{"num_hidden_layers": 12, "hidden_size": 512, "num_attention_heads": 8, "num_key_value_heads": 8, "head_dim": 64, "intermediate_size": 704, "vocab_size": 32794, "hidden_act": "swiglu", "norm": "layernorm", "norm_place": "pre", "norm_eps": 1e-05, "positions": "rope", "rope_theta": 100000.0, "rope_fraction": 0.75, "qk_norm": false, "attn_scale": 0.125, "bias": "none", "tie_word_embeddings": false, "parallel_block": false, "extras": ["capped logits"], "init": "uniform", "init_std_qkv": 0.0211, "init_std_o": 0.0043, "init_std_up": 0.0211, "init_std_down": 0.00367, "optimizer": "muon_variant", "learning_rate": 0.00086, "beta1": 0.9, "weight_decay": 0.047, "lr_head": 0.00603, "max_grad_norm": 0.5, "warmup_steps": 200, "schedule": "wsd", "decay_fraction": 0.612, "decay_shape": "linear", "final_lr_fraction": 0.05, "batch_tokens": 65536, "max_seq_len": 1024, "doc_mask": false, "train_tokens": 902500000, "max_steps": 13772, "dataset": "wikipedia_en"}
Each number is 128 + 24 x the weight over the matrix's rms, rounded and kept within 0 to 255. Layers, rows and columns count from 0. Numbers have three digits each.

# layer 5 MLP gate, 704x512, rms 0.0467, rows 283-301, columns 256-511
131146131120148113114145150125095123162104088101130155114114139120123160124142102137131106125176159103109106113102081169150152135126129088112137109108130096124128137128156117116112136108144118137113120130146113146089123136101123165117124133142112105161142142137163146135136105122139114096135160103130122145120120184111126086084104140190122102153099077120150139132139125116110133166109094102133086142155139146139180125126133156153169157132157096183150109160133105093134114168098135110112111146156131091086149099141100155100120129106155126119112142152123080132115069136142109112152153159136097176117140152171156155074132128134124125127150142077066148142117115122113059136150135151125144169135102106161161115152116143138123114116140157149129140159151103098158130136103148
116148141102114142132125117130145096136142107092136163114125121133153127125157124111115111137127120141091119126154130151125135135146125113149155127138129145134102115113123115120139145139110128135143150129137135129141124128112139122123143116111123126145155143115104147111159126122121129134133110126125147129124115152117128119111136137159119114135137117137131110103162160128119153108126138144142125118132115132124126141109127130121115140135148135156162124134129132116136142139139108114143131101155134122120127171141142107103131169115129119160138123125107134130126132126131115127147132097120151140134129119109125111125088137118143116106113110125136108130142133112125108136126163145152133150148145134127135102129135153123132136139148132129116122117114159134160108138134136
098103122115107166136124179124106109100100151150131108134095140123092130164146131074144150167084118109148176151161104149154147168156148117120163126111121078106096078119129100123110160111136140143121134136181112155073094146079117140102107138120114090096181126128074130104101107091094118130131148163134121130112134100111144140162115130152114127085128123144124109165144102089144133117134131141166158134097142099160128128122143127087130122123147160134065178110133104117151162146129153120132135146127151132132142102137161173099139158105121169106161172120136141141093112142142134107098117097133119125149139130150113124157121136166124095149116146151106129122136128131124120122113138146111152119127117126112125104135112118131191114104145128122119117112121101143091135161087111
103128121182123128115093156146087102112078103116147111124169089150167112120101120118175140121131122140076133123127115148161132125112131145122197143123141121105150145125113136123091128074159119181133135116155095147132156144110095142106175154084131139081079104147139101186134111126105135082133127097144157109111126100087152089121106154131126105119141109119109099162091140093117092118112166131086141106128098169157123092141196148128108100138109149106096149149108133127138129133101126131113120094113108102145096138166139060115131137119153123145153112135148138111159138139112108163113095137124121153085136125092107111115159118114097132123144144132105124146166104098122139128170069103140136177121160184114126134086105165089120120123138142138139151117127143114116125167154150
092148111155133081121093163132152129111146149114165201139128156118126139171141128118140137104148111147103117136149106108107165099140153140108116103109154131143110128126150102136161125106158087117167123165119133100123079137152100094141145104111123153123120115106114150156166105108164120157107170172131167135108209132097116124152118147105105112160083151094155124109138157117104163152163117144134140156123113113092133106147141155115134133097141149146100162127123113143137171115066089140149127132158123086126131142182153130142115117143174157141184155125143137109136140144192161116132150134070091119134165100172117148163105144132081111167114118122119142109100158146119102138108113104119117092149083156160141155141122104113108111120074117121140156109120123143105114147156137
108123112076102117141143145145094093097117111146073106143088153095105157116140170078129097161113132128122097163138146142105143098122155142165159126093176104140137147125184129138134092115161097150119132106131111124186171103134102120095088093132160158142152077103150170157125158148098134150128112145114129144137122147074145138091168097127067138128123135143203108121102104111106064137179155127147111171112137124143115139147149139182168122102119183099122133142127095103102177149114125134139093146134094112086113130125132107139091127114159134111147099134119134182106070137143093146155167164103102154108139137162065160153126147129120107091138099119118127168085135120141140100086085147101070156112145132133057158089123097133169140074113105097103131117121136112131157148131142
131120183150105167088157103162138126124130121123116158141112152085122102119122131105124148138130114155123113139121123121136134103119162119138127144156130137124120143148151088149109073141087159106130167122130087165127140099124148110124148154125083122166113110125094137136111142143135157082125127154113130121137105137144105144064144160143154148123133120099179153105146126182137128181107119115131131120128117131129171094104105124103131118149168101077118102154087150136114163119153145130205133165150091108140147124140148151140074132168164074138079097109128116157102111093119074114148061102134168086073143127158107102156199107117111108123136129143123089076053147180168132149169091107133115116123165103130093123117125100101107103132105148117130143154094096105119096101118125
138139159124133161112155168178120077127110143147125147143135133118100123155115052163112146063136145182096122106138100165129130133123087130121159112144077144118097128123139138140118133126090111097126140163143104119134143122090111113124105124146157150133112118092100126136151110133083154137173159123108129147104129096147097102143146111129162118121165091155126121147121161175106128142178153146138135155141177175127090118122085162123133147109146114104144109160174114127132104080131127109134120116114148130122152113133114106166133124158100132113116149121109099111147102160132089081153114125126138148103112149145124116143121139115159137142118142146135107147141130108092111116143110157161071120110156146125110143132091104124160144141130149153140136116159126147113108106117129
166138135154115117122137099129102120118152114109125126107163110186184118125097144130167094094158161129167130124125158150136148185140177130116122133142135135134087129129127162129151083125107089183158154095094109104143134138112157131144163163153111150102109072089149107107099127129166169105112126080075086152120178115160151133142147154083156138153114113062120099069136139106081091137110165123142124171048130131133133073134171151134146114113167116154161127153154121124126122121133115133109146133140151090121146113127182142111108133163142120092138141104105148149162154155119123105122112132138114154091143149120157159132159119143154133091132110153149143113164086083149135106076087089129135122148132110126120116110116155136131069126117108146074101151112155127145070095134120
102124133108141101142123101144126098132133115098088118123134149127073148101143139158124102152083173113146146125119131123178106145073115113080154148139115106166126098109112141091156070135128101153095122113135146163150154186088118156089141156152162100152108093117141154107109104145090175137148132146143118143143123162162111142111127088115156103073170157129146132148078097124129092133116164121167185134070120084121097168171146108103181095155158149125082127077110111141112116151134144135102139094138084121138124129124124124132110095150147074076108124112146148139107108102106135105178150157163118081138106121117104160122140130164144126118099111118112154172131136156163115099100158148147127101166138144139161177145133162159142139145128146131130112122121133080129139135110141
155103137129125136139136124093100137093128114133159140089147155116136116090145098132133066130112111146151121085139144161129104127154108143167126097143126140161087107132115163103116160107125154131145109102128104123112126140103184138116163135142146112146096149143100139121136158112156112155174083136150131110145177111117143118093117136178104132165134115159123124098163124108184163100094173088099162153135075111105147102148145105128124122125138147098150131166136141149131128116182106146068123091101112107130117135136145149120124137159134158149134125114130146093101123155098109163163101130104159143142107137117169158150116146139146088147151111105162166085144145138093114071118116097129116082137152132103135133123134139154129157125141147086164119133125092165083115165157106
199118145165127170104121130123121161124165117129095149105136110102120126109137074139146157134097125135132111089145144108087141161164189142138182135076148149166090135112137096143148137096133080138111125078125110174106130143154141121137144122193147110125138134139127099138133098103148100142182147148144095111071114119111126146191135159133165156123152113080108148143122187116140121100103129148127152104135147125125140122128151160099131132114125111110134141130159136146146133169128120096134166136101165122145103159143123126123136119143111143127073134104154112119146076102149117107146143148149202157091130097138160134121150058080120140145106196135132129107167103129157085118163114080109099126131143130124102144127103121142179171127117131107135112137149136133067118131127138
147153093112105123152112127117112133101141117139127121154136147114075102121102151126121091159159106153172135071098130124097151131144153086157090137128105130127085093110146128137122140123118141155126141099131136099144138133147145143146126135121089154168104095152101167094134165131095120130118143147137148074093116118094130115098153113145152121168143124157088136146132142155136150134088105124176131142117092171104141130152134107101099108089124121157109136135125117094108075106132154140122094117142130114098125151119126146101083138112120139161129177130117109108194108155116175135113151163091141146133148153183120115102095124140139129147136107145097156096161132129145129124119122126147116130146090124078139161094128113122178110150119167100115152141166118124126126114142157
145104113117109122145123154154088120150144105148147120110169156137120146141161141129119134120155143112139182133122115158143144158127164119115149179134146115130149103131160090136176125150109148108087137089096092093132136172112075121151135130100172142139111105089137160111153127103136132050154147135075149160117133146194114117137150163139097113109129135158173147152114092109157161085142135118133149151122136114113097115154102093109081135153135113138132135113163177123158117153182130156140123132090142144094121081110116104120127076186092171125090162112071162125133104124156120115129162125088158136156113129148172146122106084089142132108063089115130120120166145087123149130151113129158091150115141174105117126133110102099134110098129158143107170136138123117108133125090124
134111142127090147163078125068164110120170166127086108133184129152121134119122123134144083116120140156117100140129174148109131150077144088162114160117099130079113132100110100121127175136091115103158082174091191095107145123113105125181132092111112116083172110137137145122112131103094139095138120100133139112177140134110145100113141140107096175121106131116148111129123117189112104162147135092155138150162087136146110098129138139107124212120103112143123136097159124121094107149152162133105112177088144134133127130110144133137154161109165128143159118098161147129107098114104143126107132172151130128144124104141110134159119128113125156158126161129107129115164075089104159133120141133090128134087128143111085136108171167089189145137118097137129145150105170147153150075107125
137089119166085125120129154157119101153165139123096109097155111144123124134129144113105151115148126133143141112118125164159164144142147128152169082137132151136135151121158122125176076119144125124116115113141131120125140161104152149138137108135161110185131098119151127117140161111147135133110127108120116138115157138095119133100123097112118159115128080117137143138142101145145163145120121135144117160155171136112126105130149134114136099129104134134171117125136153133145103125140141138138134114162110117115075096129138112111097118151095148133113173132123098120153119157108144158131126143082109112137159156150132146152148154109123178094103130120102136127141119122104131101094122152145151173140143125094115118122126127149115133136118132121078139108142126143115109146118138
081142096135089127134129113101096152163122137153156118118111171107119150111151110186111118129104154107107144095097147136110099126115142161151106112165150136189103107132083144144117100107130137111126148115087102147189151129105116131134152140125166163146111145109150098139143168130165117124183119100146168155118105153150139136101133121147123120144123110118147152145094138102127120125101101157127109148099157123135116119107104119129117175127087112131167171113132125094099155140109113128120134117101114166132145140087137183171141120120092163121141108141139117156140158138131106136123150158071138135101146099122134094154135131164110129113085116107140123120112160119154114104094116122150125154118137127133133138079127133154146107112086128123103141159132095084128145174087104
168135090123132111111147089112134123143081138149124127101141128171102133112114124106117111127117181127125152155129099124085160135128111119117130137152124140101144123107114145133121119127100134108127113128118148152110105135155083145074105134108157081112130127113121116132125112129171135112131110142108125142144145095110131105119135103144134169106111134132179117107112117122150101135169139174103117154165166164162116096147128103119148108151097116116161133141155112128120106121138121133133114124124126113131126132140138133079161105139137116112163081125145138094139126136170137142110141097147098110143110119145128153095088141198108145147119125132102108110104121161091183128100139113156133130117136150117118110115136107146150124122117135165100149164131092117130145101126131
114154135136116090162120126148120121139127144094124120143151125114171094114124097121145116128132141112128095108089109147177140128152136134135086180095126111097107133149111146118110101126089105165112114114129132129126124146149152123112138152131162093149106125101075132164106142131116166150157163159124121147063152126078171147143132121099121116090122113157097119073119087136104141085138106171121112134131164136121150104144145129155152139130099166158111124163136081147175118168113097126145162160132076169146128133148129159142107126116146088133090125119144127145133168160142162095097141144141145079154153108136131092137143112178098102102136115142117127105114134137158172109142121141124140135119093159116160129123142109116140116107149074110129110108145147102121159158108124
# layer 5 MLP up, 704x512, rms 0.0486, rows 283-300, columns 256-511
121133095080150141181117110083145092170139144116137095100189119112111109136119137141113093133157147171113110101162128123112142085143123138125123109123167110150116146122141128158122082111148087130122141155148126179138101103158150143141152140140113174147145122132152141148120154156150181155137123133118175145127147081123113121110161103110117134123136208135099129136131090128100143145128130140154152128149111114134151181084116100111122102103084133094125157150126124114119141138124104160136131142128143151181154130130122109135107129131115115154134112130107151094091138111117119137118154117088138129139117130120099161122112137145165124147132124116124135104171146099115144138126131112145156097125098129112175141180134127121087125135097122175144124129127152128094132168127119
135164148096146150142104136118133111145118142138128149135126135135182116142109128128108103129144118111112170152132110155132126108156140135128095118139104109130105117153142109109118105108154159122142169169154144149126112098121154125140114147139115118132119084124116121137145150160102117113135122130125121145122143120125141143100144133127132106149139101110116107123137145109180124133116134146150105157119088130133112145144092114133120089143145110114127128126112126118161124111135089155103107095140102146078103157122136139070142160155100164151136130123108149138103143115111122090178129113089141173126122132113101137115106133085163092149094112130129107112129158129142113151132150156127119164131134121117130099126164124160137140115135117138127130099136163127163123151169128
183103119111094117153119126058136108139166124121125137119092135146092161141104132084103144146105133138130134099146094174108161151144110104147142163134139101130129116135149125097157133132114090156114092154083147184172084097116135098134094118132116098112144131124130184138110168107130123143118142136164121163113097151154145105080153122119111125110168161087147126117149152172143152140120122100131133147139106099141102115168103116125176130115137153124127103121117123087116174088132155130148142097149102143067131172114160112140087120141127101114110170091124153118116133104121096117091122179160119114141130162123118157134106106098151145142122110155145122127141123125158153134144076136089143124107133139144177168113110130127118117156149144123157192100132148128089143151152141
086095110134144170090106125158085161128139125071168127128113088115134151111117094125136129123099161120111097115092116157135124120140105143122101142130169142137094139111146123151124082166120134119140150126138132166172112134150094135122152126124135094083141136149145099065103126119102108101130108145107128144105094076092108158140146116148122128153135113121145146139140194147176115121111138173150152104107116124076139136095119140136136181116143131141146172090129137153184107136124106118166112124126134130169074102121156116056123125114136190138136136136128147112111097109147117174103124121129133110115103154088130188159097117155143127153126162088162174113118104100140143164126142127077126152107158110109135096081174119126110139137182122139114083151123130174118125161087132
103099150114111127115125123154131145150136132151161150101134124126113118100134111106145130130169149107118124174107149148108129116147141072141097141120149105084133067119114209112132125092104104107137141120096129119101086112110146179116139157064043129140128098175154107128178116115136148112152163117103151131162125102099161110137066116084122142114146112151124139130136151106128113104114123102185072101148144123130090113119148137118170141113137127106136129151086125124105138139160099129148114110145122117136102121148113154111140157110096164127121110169102149136130086176143138135148105140130131143138140102116093139152162138146135116143101136120153127138147131148155125168157114135135082116115150104143125135119151141093157111178106128144120113150112134157162108126144146
128103170084128126167138141158146106156114152052092123110112122136135132125101107147155110102094094114160148172135137152208091131149107156120151111091097154164105100106173158066099141124135134117129105067137125131152122134091125127151107117122113099108122132125145113106164123119119110130086116132151123116113110138085120099145141121114140131114179133130112097153151149124082127105126144155134112178119149129147135131156164097092103135125147130112145110141164153137147116137143126114122132108064134082173120143123102138114136118100166145137145068151160141104132124104123161110142181130118091134066148175111141162162098159143099118097098110108119093130125147148112121104135077124133154145140162164108080128112152189088128111108128163128156098117163145124095131145147076
110099158110178150123123123105150131084116095133118122097148117152111131155112108148162056112145139142149173092141139135121111117144142163122122209111107128147169126112159126095154130139141066177159157148131136121111067124144136121151120065119131123164095120174098153124110103169116143129138152096131142154159082141163136076144105100099149164079137133130136108143123123109135148114158135174170153143091082126143115129115126104136108102145124106109140166149113165141145120123158158162141142127122134169116142125117148133099118162120148136131168131148110141135115123144121171165084119185154111181169128096102123169132162165131085086153097128118159125156122120139109110098134075113150124146110123128146169102131122138075124119101112137171134127110126127102123123138105142
119154120164124119138120106122160123117176156096142124123138126085114115093088155124107086152130095116135102133105112132139108137115084139167138159125138132135126120135121109109180166118115108146130145107146149137122098149155118137112135125146142095134119137120114139111184090139115101105126113136136165126126163120119112127162156091064112098107146130119120156124121134151156123111121095116094109145135136176122109072149179151140148148161175174120102114130152142104134140114118138124084125132114150139120075163129142123136137131151120123064150114119182131145141119133085145188071121126154121110109120147145150113100093149115143117120117119091128144100170136103148143155100114132097136148147095167142150115151145130109114145131133105150148118155116137139109088195118139
126146121112156124136106111143113120124157137121126168112076135146113153126086155140128146151145146158130161144110128156117151185144133123111146149118174140148131131133101112102110152136146083085153135125133155131122131131043107126098181137130102116160166125125141140098090111124174156105130110153138107167084121109120167071121107146115141137137118141141079145113116118097125140139099126133120145128166107125109150124138132136167142127113098152100067088137102147116129135090117131169115141150141133114082089136112092116124124156145079129155097127082109084133177143163161152126152100086097130140114171130104146152102158134125214149100121113125130124132139136139151136149106139119149142151183079110151134131099151108151142105184115128149101127148152119137139143111120113
119184157073133102145134135182161122106136140090114079110127130127105125122172114122114092134140147140086164133139083095118106123122125119147150120152146102141143147132130156152142085109112114081094146115123108110199158143151096138081147132169109141140107134147112138145102120144167136091168111126128146098121087113143122118087114130114096127117136142123117108171129117099086103104114138131094162142138125129110135162134125120136156112137134155106114124095154122121124118114104164111114083117127138144109165150157132105134157155124107109128134116134113104104116107130095140165141104113125130115139129147079142144154145087144139147173139085105127129140112126138179127149108085148113179116137122145163093160132166100205138100144125105153080155131161150120160164119070134
118136113152126111184124137121163077131091129077141120154160140120170146124136080189162102114140156152135132137143181117085113091139156136137098164101134130121091111145128103084096180132130097137109121107111125128138139117131106109144144117135096115109125150141107144131090124119157145145102124174115117134149128072154158131131114127151163112113087135131127111134143123102082182133160146115162131113081102118108137111134103134120123146164108132091143097139126133138134162120121111093135124115109137133133134145157132160115112111119134128135121113145131159121183150150101140144123167152126118118163118141144143095127128101118107084111112149132139179157135135117132087131146144123123133154154091102142119124110111098128115138154136086131125095128158114092079160179119134
125151111140105155131115166118104192157111132085146129114141143152094127137168128071072156122156144126121128109116110135099113107164145171109121143138159100153165115132165117132142119135112153114103158083147126158122155074146090125154159115147140145116100165114181118139160164164126161160110116172104116118200157110117136136130117175136122140104152134143131143107117146122112137135102173205109110099102122117085149110123105136143112106166115100109145134140101118097112155089144139168059141119104125088102127126098116116153134132135095148101079139151140108131062148157124157115092115126104140150122164124124137147129167125155103120138118084117069109113124111127167113106141082115133142110124138134150118088072156114098112138131118170176139152078138129121121120123149076
100094096183136137139134105093125127104161147158087119138095143143079077082130115138137104111127136098117161089116122133077134129095110122136115164122120157107132131104099130145132061099102136114171156125125135168119158124139136158171157136148134141137118130143170087137136125124137126118104157098124099084134120093131107147109103136138159127099131144109105137135119077170163143147100122147113125159110135158113124141097119135110107122115152142156127113142135138087101121142121136119115137078098171129114128148105094119105137134124141135129148145131194138128103148126139139114151101127116112107120134094119151136102115127137123123162079158115127088093142131145167110140133107116109148084113129149151117128109126123082131120146131132137121139110108100121144117138138092
143146141112103099090103148111100166126121120124129164134111136138174143142137129102131107135141119078131075102111101108156161173117099144123144160112122137110163137134096150110114151111179143116124129221156123109093104174111102107098132107094108145098119114159133138134127177136116123128127154122126121135078127129105137141138116143143130165121100146072095183099120117142167088132098115194148137139086125117115126157153137163113145094161069163112130133141126148107109104128130117170153117187136107136085123096156145118185104125169112104142173125123124119109105083129164168137131153127130148114164175098128111109131134139127065104112153126112180171108130114129135088119175145131103107131138125120152152169153110141136092134152175123118102117112114127101101074141161141
094153151122120159097160153121118167113146115146090136135140113088139147157122128109102164127104097158121100107139160137076124132151158119131091120186127125127126121133153115128126109096090110127142154120116100115121117160125173109148116120101149113092090101127155078132121148153123151125127165171134125153116152103106137166126101098125079139136149146168080174149123133149086125154151101107133173089105141138088137118119142175115132114127100107093132097123115100128123100088131140131144161148116109119115130134094163137160107147099132150137157099123136117157157127107129143116172117136129121160120132145157131148122126146121114077096129128092123131084084131119141145131081129169135162128091168179179153155118144089119114076061138148099101111108139102110173124149143127
119150136109123139112140180167093133117140127118162128116109146096137114122117139092111134116142124121154134130103105128135111117111129120151123132108108151113123117112140090112075130140141111132156131171134150109089075147130150099132092133147095147091146103157160149109161118151159108118128144145101149117119169118140093128134138115140109151130129116149154130161142133148137119108132162147137139122120141159119094121128103159122083138105125112136135135121135109113126155128108140135105134157078145170143159124123152152138132170128110105125115103129114165118116125105099087119127144136145173168124168125095151146114125096137163140151112106122135106098119116108164146135140122114143137085144133109160139122149126159087134145146150146144123106120119145086124107120141138
127081134111128145168106098090091139122117160079163102088161111112098158114132122103093135130134087093101136131104156138164148124113113136151187098115116152152134130155149154144176161094147148109161120074103118134121148121107122149143142108160148132170126106127125189144106095142123147148121091101090119086093109135132114145130084125137154111116150125139155134113127098083122097090110111120114104100101102117101116086092162113123120116145115099131111108131129135125093099142115150068100149128154135109154129118132152126085137135182112112165111109112146096059129159144121114088095076106131105130121141161075124144076102106154135084115073124073096140156163128126152112102137147092152107100123152149132101151108115139108145109151117108109139173129105148162100124129120115
128113135120161140135163188148138129113097147128088138171122106108166135121178078127133112123172150119158137106093113163121088170123136105117123141111151150116149166146143134130099148114111134158144095138091157166158065120163138120139141122130152135155139147112119122113144150139119114139148069149145118113144097101164136128112115122122107179140135071147114105114147166103120128112154118128105119162138152144176118127164177144156161123134124137125127095121162099129112115091139107183150110132107118158165101139170102103119079128154130146112145087132141109125154120108091152111156114124108109136131172143117140131118146093092137120096127126180117122138118154122125091121115163143141138114138138118155116162140144089143158110116077121127122133154146159127136130074145147
# layer 5 MLP down (transposed), 704x512, rms 0.0428, rows 283-300, columns 256-511
130134159092112094127134181125117100103128142161091152141132154126174115092049177157149103132165113127078104143123107144137121144138127112118182130133138110167085111159118133080133151122112057130139140081193144127140120141100129183156121132095100140108134140144114147132176114114147126136158146093128120140120099157120145089135138124126096110118098131114136107122103096111173113150187116069144107129123115101152069115186136100141138077138150100128108143138137156149126104070101133098128120131110156184137119147123125142121110127163149097127098123099107147127148096116142143112173175092163171117146149107122095128137147155079156104159142102136106148128144090138127125139138160156071156125137132164127139103151137121100097090113099107134141056138144095140132109116106117
122135134113093133122129158131141161123160113132121123120127124151107144135147113124112138132150085098115112124126124101102131120128112101093091118113120140128145144134110139136137109129132138098131114148125137128144121130155136129101148146176096118125107158126126123112119130120125135113146131119152097146120141134103132139123125138169119133123131133140156140116168142150125149125114122130133125142102152112129161135142137130120153134144108116130151137140113099134120089147140134123141122133133131113113131101106129135195109115117138126142095110142169121127146143122115121147127128143109093149096088095117156144144136118130124131108117148149151117104128080145139078133132136143139122105122168127109151154129102108107131130136125126138156140120142140105119115139119142
118136139130156141128132149112143127143134104112121122144072154108109110164115126144098151129163158083127093091114118108147105109122111169117126143149174123123121123157162136119134141137143163115115116121121132118154121119075123120135135128104142118129122129130131104124169142143143123130136117130164098153117084162138132122106142126117126130124096160131141117134136105136144140149072147109112118138163127173183097109128130117108146124094158132099116056156074154122102152122122149148141156140213106157146087139112138147120140113086104151133112131152167144116128155120136145128094082176103156160160125088139133151166083097097117148104162114105100125134143145114203149127113104149113130156130151127162174133116121095148129124107126103156111109165131135126149158094135140
101107144083096105164127114131132109096134097138123129127100145113052104122171127136135122148140138132132080150135129121141095119149137138154098120153122104121117137159170119119137132175143156115128118071130102086134106137145125127121094062142142086125163128105148158127148128158144118138133162140117107177123142190142116129149087135112167171146110122137113098115145126150121093143145111125167120134155141084132114120100092110136118133131140101155118144108133100107126130141132134130133142138118083132125176129155109130127106167140137120104131090130160099104119122111133101128120132125099123097129144148126121132129113126180167137101124107154148142102103112124098131126107134175153140127144109086113127107132169094166135106123087137083124128161126141106140144082114100
131172122157101130098114131132110124114074122143088175162135093111127147116112121138098118115120116087127094148155115161137159121120126121123118127109149124124130160046111139130111137120179147123131153141085146060133109157130127123103155146151181109124123124084109132136132115116126137160150157111143137155134152148104123139137123108149131131123086095156125130065080163092077117172094135124152133159171145115076111130128088152091145120098169126125088149120129153122108127157128119150152109153115171120105129127123110136134113176183151139117112120164105130146166131114159142112135180165134140169155135130132079131168094112124098147129157106154143165092110108143158142153122086154104127124177132099140137106125167154123101142146108134125145105126171114125149152119132131
090137138089090124158165147162096119052078142100129098183106099080137133171142110135189117124097174081157102156180141136135112099139102145166089107124134146095144168144106133136160055117155097097140134107094129128131098141105107127123109144129107145163110091133129158152171131153173114093149121118135104149120106113083157109070171107135146142157136141137120123098135161097118119143130167141098155144170148172136118107164163091144136095150146138123094102136126099094127135130116046096113148113124073129140127151145139110150145102128177138130172100162175123175148148086143141119125119157111123128120169138173106121103178157099121110124119120130130109098104169146159113134150113125152126144103156117113111122106177076187155135121099105118125119104140139079107136104111120
148161124180078096133100105127101112134107134108188134091106153137150144123112148128088115139097174093154139157134120170118152109145124121155134116137095160127167131143109164120114085097118126128142110085092110128132163086173119075146133125129151114150112138105124087096127089108134104131136071161143135143134122059095116124125103136134174137170150148122113162140166097130161102105135100106123128158080107094152127125179147137154128190105156100093155110085133118097147151179134129118147097130108130106175146145121127110154090118146128142151188122120157110141153159109098125151121136169145098082100124131093092157148139145130141147160135115079143154132126143088113156165120138169164138169129154131145112097101123192143117139105145108133084134116142154134088126134117054
135091125134094099114092137102099124130123099128162124137118105105133121110115184108130148146149178127113133128139165091143157125166124154123135109094127102161177157144114144093136123117104116135122152135118101095090129138107153086121116138104153095145117181153144120115137099130124121151081129137152120150121161126092074105148118150116129128127157119134120129136125114121140101137103136148137108104140097131124069143145125150109160151112143133116086159138153129138083096176155126137157102123166134138144130107096201086181129124147140086143136152139108139144107124124112144097148150150105135117129105150126063185136110090155117126147156156077077138117113103119104129125130166137156132160137100114122158112150086207107128151151107117075124116110090117149119112114160117
153142146136103109138140173121154160133108141111109126109157117171083124105118159145159139132073152158107090125113077130106102151114125111105176090146088128138103173105150117115142174151112102132111128143117170128125146118152135101080126191144121153124088142097164144135150133097107135127167151138106121116136150137138125116195126131096111176114163097161122155118121136156114131087106158143146158147138142117129142169141113079102102116099138122147105110106085109114116176165115140114109119137123094146133188125152125172132127136099195125117154093146171135138132123143126102106123110143144101132097157123096176136130164130140129099132130126104144101114151077122124142127109117105100138141122129128151116132141114121106118134100106174155109131114139117104169145120090136
102114093104128107116122100132109119149120106132070113139137121080127113090157137124141123150143180088119135128097085084124125123159103157155149143151087152159178160132176116104113082123115164114139126133124115112159157118163109179153136085082095150124124075104120114149130151100146132146130136244110131108185139170099139110124154093126135121066171115116127135125135135157146139100101146141131125154149152076074135155116154176160155140135115126107150070183153134103141126109107169125107135130137109116146145125153111116124094081129102106093136122112109144161171127179118117169128128156120116127143072135060126104175131082145112141109103138102120113175073086152190154148061107149102144145143131122135111124103145128175068109126165133131064184138131174131088150089100104
126152136153143154172109099131121094102119112080149136170150115132101110103157114101125147118134101153131086095149126125111111123120135117128126137109110113110159098113145136117117140083093128125062117170139157142131124129101082153082182096133162131095133131162062148133097132118127145187104156108111151148135104111180118120146136142135147134109129142110057134112153121123068122124102117126104118158080119140118098127150141131137105127109104102144142124134127138110115214141143121141125103128122106135116142146133077081135150142104127155093152103126128150151104166177087138109153105128103154176129140129142118143145132127135141100133137120176106173148134143130098151115112137102151155105147121121104097162146110145101105121155117116158138129137125118107113170100105089
134136163137149126098152128137137106136148110171180139132118159113098110123138153095132123099132095145106103175111112104179125129148149117125127141142151104136142134105110193101111117174121166141098118091139117137167147099120121125148116113118155102107109149138120135100186152117117130176106113103121134113130156145147170124133129155113180131109114136125123085134144158123138141165145185083136140104126140149154152112140096117136121163123148168123097124116106106178144078123175130162079106131135103136182149125113142164126110150145161136127130131173101150090155145137163113173099093135159093129135158161118123142119074145163060114098103143125109148129117123149101156121136119135100107159121123153096141145106156130139147126100147154125156152077139126160053117120131134
134174159111120106172129138111129141137112109163163068153150130086096131124089157108132092138122107152150126119118108133098139117166135109134142108111119176131148120116110101103121106109138130129140136084177081110167086103144168123099156136101099119149120114127156126113116172124122128142103149159142151114097153099101105069118170127104130115172137129111109134133154132142104158149100138089117128124117108124098101118159133118158136133095154092111109157161158151110106095110149150137151123161131140118169099167126149127116095112105148118131125165137107113147155108139166108114121091136082131142164131114143158118112172116105148161150120127131073131121123126111145080118125120102176102143156143118091103166119142125131179144133124128131095134151126131104134135115143100
157188138131108134114094102111086105137138173172120154132168102092104148114146153148111078144116117143128144120141122113138145180099103100143161097137098122132141147094112145102130148114130151095156098094141109099115130124100126078083121083102151137124147117158139081133154163136139089162111126097088158112087155102075148129108119109162126122122121137114106128160091093086138099129157127136126148116188100112094118111129098089135137153125082139165124125170147125154113086102158135090158186116103096131134125110161142122157114126135097083103125162081110099126130156110161143120072120125147144072142132172121153110133140118181128113182127162122149132116151153168110088109141180146120120137122118139138109136140144153125117147098178161132130134121126123128144115154152149
154152129155135135122084126192118129106119156120128140136131129139169106105111099099106124135072134102141105091117138141126134115153107120163109100117121145101111136080162112129116133128122091108177144105114153138158113160080133155154107118139126115098169123118097115098135160148140130164158177125124156102140145080119148128101093133116123138112122155165090126139151101117136119162111080096131100081122157112082133143107152150134162137131168151119156144126139107151108106132117112142141133134121112111134136160126136131099122108160119125150129167133157100099130151124139137134099129146132112136111112134091107106141126185143116146156070113133102175138093083159106108162117115145080138116080147119116124121071098130135147164111095130119135094138064144118122060063139093
109125081108108125149102146116115117139140125154142091117103087154139097096147145186133132149108132096123132161106117150136124126134155115167166138142096147131124145155159145125129118110157133116152171166154115133155152136126122108155128134112138116110142138150129108135143095168140101149128163104098095115123111118118112082102139127140158134129114138097106177130090095129131143151114105179098137128169162100130116141096118139116099115124115132073157083157090169117112115088137181088132121140114116119114165141135145093155122134090150115122103141115110115140136143110076131157128120130122130149161098138135126155117123161099154160120124102119121127115129138143118144143131134161085158124191123090178131110150133091142096164079109110129089127157123156154109133116120084
098145102121124125102174123119121110137154130133120134098112146139116133149134124138170129104119115115143149172105144136142107103148127111153159125146128129120182158083147141118131139117133164117117169135113177124123133160106150110165140091105122113142147139159092087157118118110128132142086115126159117171122144145137088114130141108070176149117107123134149099156124133111140153112089103103133149191126153143122116153145134170144134163141125155124106123160141111114151102104120167150153118133089110123133117127110133138098053137126143160130134123101161042149158130112096115155105158124132128158136147124100088113141177129119136152160061156085187092142091136172083112074106101143166113126108117123206093131086133139132146133089142160158083103113111110118174128120110107
102101104114152139148115112132122120133088144163138166167120128163142083157138120158162116147145136121086113114127151141124169124130141138165152147104127142154156138116170125118159150134107133061150111063114147115122111103113117136123103134096135120147153153115096123144183109155161137143125081138100149119154135142120123129101118042136096139161133101123143138078135154098133117160133114152140144154129147113161076103152115096127128158151190097152138154112118198108109158122149120145129162140108129151147122139134131141090136141180160150123142123101140143123117136147145104152137121164099112142116119127090118077119100108125123110128134092106129117147153123137096115112134139065146155123168152132153111130119126119140110104141123096161097131103132145111139111133083097